python train.py --n_layer=8 --d_mlp=512 --norm="rmsnorm" --norm_place="pre" --rope_fraction=0.5 --qk_norm=true --attn_scale=0.131 --init_std_qkv=0.0442 --init_std_o=0.0 --init_std_down=0.0 --batch_tokens=[8192, 16384, 24576] --seq_len=1024 --dataset="wikipedia_en"
Each number is 128 + 32 x the weight over its row's rms, rounded and kept within 0 to 255. Layers, rows and columns count from 0. Numbers have three digits each. The size before them is the row's rms in percent of the matrix's.

# up: layer 4 MLP up, 512x128, rms 0.212, rows 126-136, columns 0-127
# down: layer 4 MLP down (transposed), 512x128, rms 0.158, rows 126-135, columns 0-127
up126 111:100154173191169077113132151166101181131122099156108154121149119161120131155076100137114120109165124131173103181130174155145120216135088088146167139079143124090115094184074075124159122113174111062094145137148087091156093139087161107096135150148140161088108106072111089122067138180125077119172114159144101124084107183145139088060138190136085101109138127144122156119112072127118121107139
down126 109:122069138091081135126145173152157151255098130122130137149145129148170169113116139108113137149150113155104222125114139157161107156164106154117109124110125100109136062139190198094132064144110069144109105164120111128072143136125095137093152115089131148104159123076168085122113140131120075156135135117157084114155125153139184131126171139137090150124109094190154173111187124161115140151079
up127 100:165097182130091135141125120128158138113181167118153127086125176192131097114077154166143164110083165144095109148109112086062117098131084107170123144167103120075135163148144114176112160077122134145114146096180108134157161110163183158097171094131141155091103100121132095207152157155128158154080205126177158111131147147134113156164177070148113097114080115105121123115169074170140092198093
down127 100:135120107135107128120098195104165100186107125171127125126101120129142144148124146110147164141093142107112193154155163092071103133184173136110156120102129113160078148130149145092204124142091016113147124126083051147149151139163114140105118117195183131149079152128066075168076144180114181122165148106093110092166138155098147108135158154154111118111143169187146133136084125155070141126130
up128 102:108164125120120109114196146143096124081127111127073154137064156082117140173142093157079148123159106130134112115151132122126132092140091127215164058119118109090146158109128120192115117135139107123131109169175136101100166155133137063109118143099104111168120188144141138138174081105085119152173094114122125164134167103138165168074170116108156217158077135136071209124176113111058119103147
down128 101:129112177093128125122181140127077130108150136094184125068122104080174096136143134128122140128126172121090154125117148135120128126147091116145092165065127101145108107093141172120109181095123134112130066139139092125134119086137188136126122192085101148139149194147128089098125110111110144132092170145136000147123169144112197149127133153162159190129128180167119127132091137174162113149095
up129 099:134125143158167098134093157119174159077121105069121089134112134119104168107181174176072184191091145136169073153086096118114127045148105141125115102109093156094159148047092095121142115100150166102111064180126080100121111120140099137140168159129108102101171127095066130133150168132131143147153094104160126118133142197112087124079125146177139192144141128106173106129092164071129171143120
down129 100:121118105161082136108124092069139183132125071149136138162116128098156127148157129141151184126125156138133101127134140120109128133146142150096109107127115135134122099134127110155101226121188162175081142123106214115111144131103057117166181083115105133163199143132127157142148119158158136095081175184161185132138122128140152176115149155092141047188142135059110145157127125067143136203072
up130 096:151161162149131172161143170154088159140166147173133158123125140148158114119085101133129116113103114076108097083160137107148162164064089160159129154123163093111135107125054111072140215127088126149102141110166149113074101080154119145111153147070158104148079110127143120159130098186123105091055171189146126140180138226182134116198121119126089136172143133140172155123098120138125096142101
down130 095:142094051118166186110076116105056126110136074143120127184123130070119112093165136170117175126112124075211096153104150152084130140128121117196113164096140169112187111137081126158145109188111099094117136065136151080118152159130126155064135144137129144165078143154123137113084158150148152187114096153120176154085154098137133168155132115114149102096142113113188131120114117157109054172159
up131 095:173127151117081089102153172148151133036187105115164165139162101154189145133144124091167120110193144094076106108174102110123136119166078096101143141098130142163098139191091103202153123141123156178191104089183112091172133075141116102068138085145164135135134133115188178116136133107106146149136152158136146104161166151073167122127118119180136080165099103120127129141204116121129103141123
down131 097:162141114095185135112171156065106119046144129144133087131120159131087127081161066137129137074062144101148060092110129176084121149118114098128102144097134151094116110136116172098146104152155109120110137049120121166158142146172155146084159145105120143078182063145136172127160102157097131114163144152160007118131116163161138189122060120160138114136165163134127125097134132130125158127094
up132 099:109048109142202153110126132170135131141132153145154147114142135147104103160136110179126160078085116112174093086151092081120110171060160141113118119155101052145228140095126121139099130140153107161103157067169125129183124117169114106142167180099141137109180135139160155152106139085147162118158113149117169093139060104110125088117164145102086084080084096159133123111172104086104065128097
down132 100:137164119154034082096080098080167087090124108112153151183064144143125102174099133086164166148100103203090115045106151096130110170157107099119140176112110130102127145127132108136092139131170144121131143163154123136131145112120140147113133110182015146131096145159150125109112143155130092106098127134137154171060101133157158163123142143094200121133130114087098144208112117122165092105097
up133 095:124216145178144136104067124145147087109125113106164130127129102126065098157131114140220144227129104136135131077125123086132104143076090101084145104144151134058143109144169145152101201152177161097121088164125132097105080085148129115164152072147132143137128119093175189157163140126079150078169139127150147093175170111131126097138126112188118138140104121129113136111096105178103100111080
down133 099:116104099135147149162122148115135039103120152111139084073116144089127114135147110131045139097126182159132122139124196139126130152124083105127127077093076154154185150145117106162156153151146095140061164092117095127112127187067166108103163204132062080128112163143095125177134129087138070148071158104115158132155099162129103111071115122093108126152078098119149093085092166099157123141178
up134 108:078145148091118173060137119136060164137195150101071125108156173119086126151081125125110137153114124159145090137141084110110054084060081126154104162187128102112129129145148144100116150158117114157153090144079085115130090195107137118175142100122117117131182129220138077104178117114166068096095097087085091143106179122146108132088111123093150122146163085138170142123182132144129158136127
down134 100:121139119093128125125109147090116189134127160128148099149129178096069120071113086098128167111153136124143143133162185091144129156152117089136123110068074153085164114112133166139148185091118135114158077083107144104136086109202140151120100067032130069106131112139139106144103115116143193130167150208100079132132093060130150167149109187140133067103161148156129136115067125138146151097167
up135 091:104102138123154186129061131158127110093119094058133156109138090072158177130171177130162130125134199079094106068150056121115123150131120133049135145136139177112152043116135135094109165128151103117097061157109095168085132152147139117085179164138106111070116181140104128125070132081158113132135117130109130160160162098107180124144147124128143142080139131062074135150116140137083179120132
down135 092:113105124093104125106128098097081189182088167106133152113053119138106120106084167093131152125073096130087123070122189106138129160138134137111075133094149128132092100106177101124098113176135085082182120176193163119147065191190116136153148038162120137127100107118073115117126134150120113141114128195116123101103117131153074125143158155151119083156160122092119149140119139130194050117137
up136 106:108129171111171107107154091141177094169098128122172102052091216135152135165107153092123107121126127189133078178082122094076119088122137176103128166145184095089174139106150127130086130126154162128109135133119092106125181109166129139129168089122132109155115092147141111167127189124160077069102114160156171085159105174096069104139104106117158168160157131141187160088111163081087173144153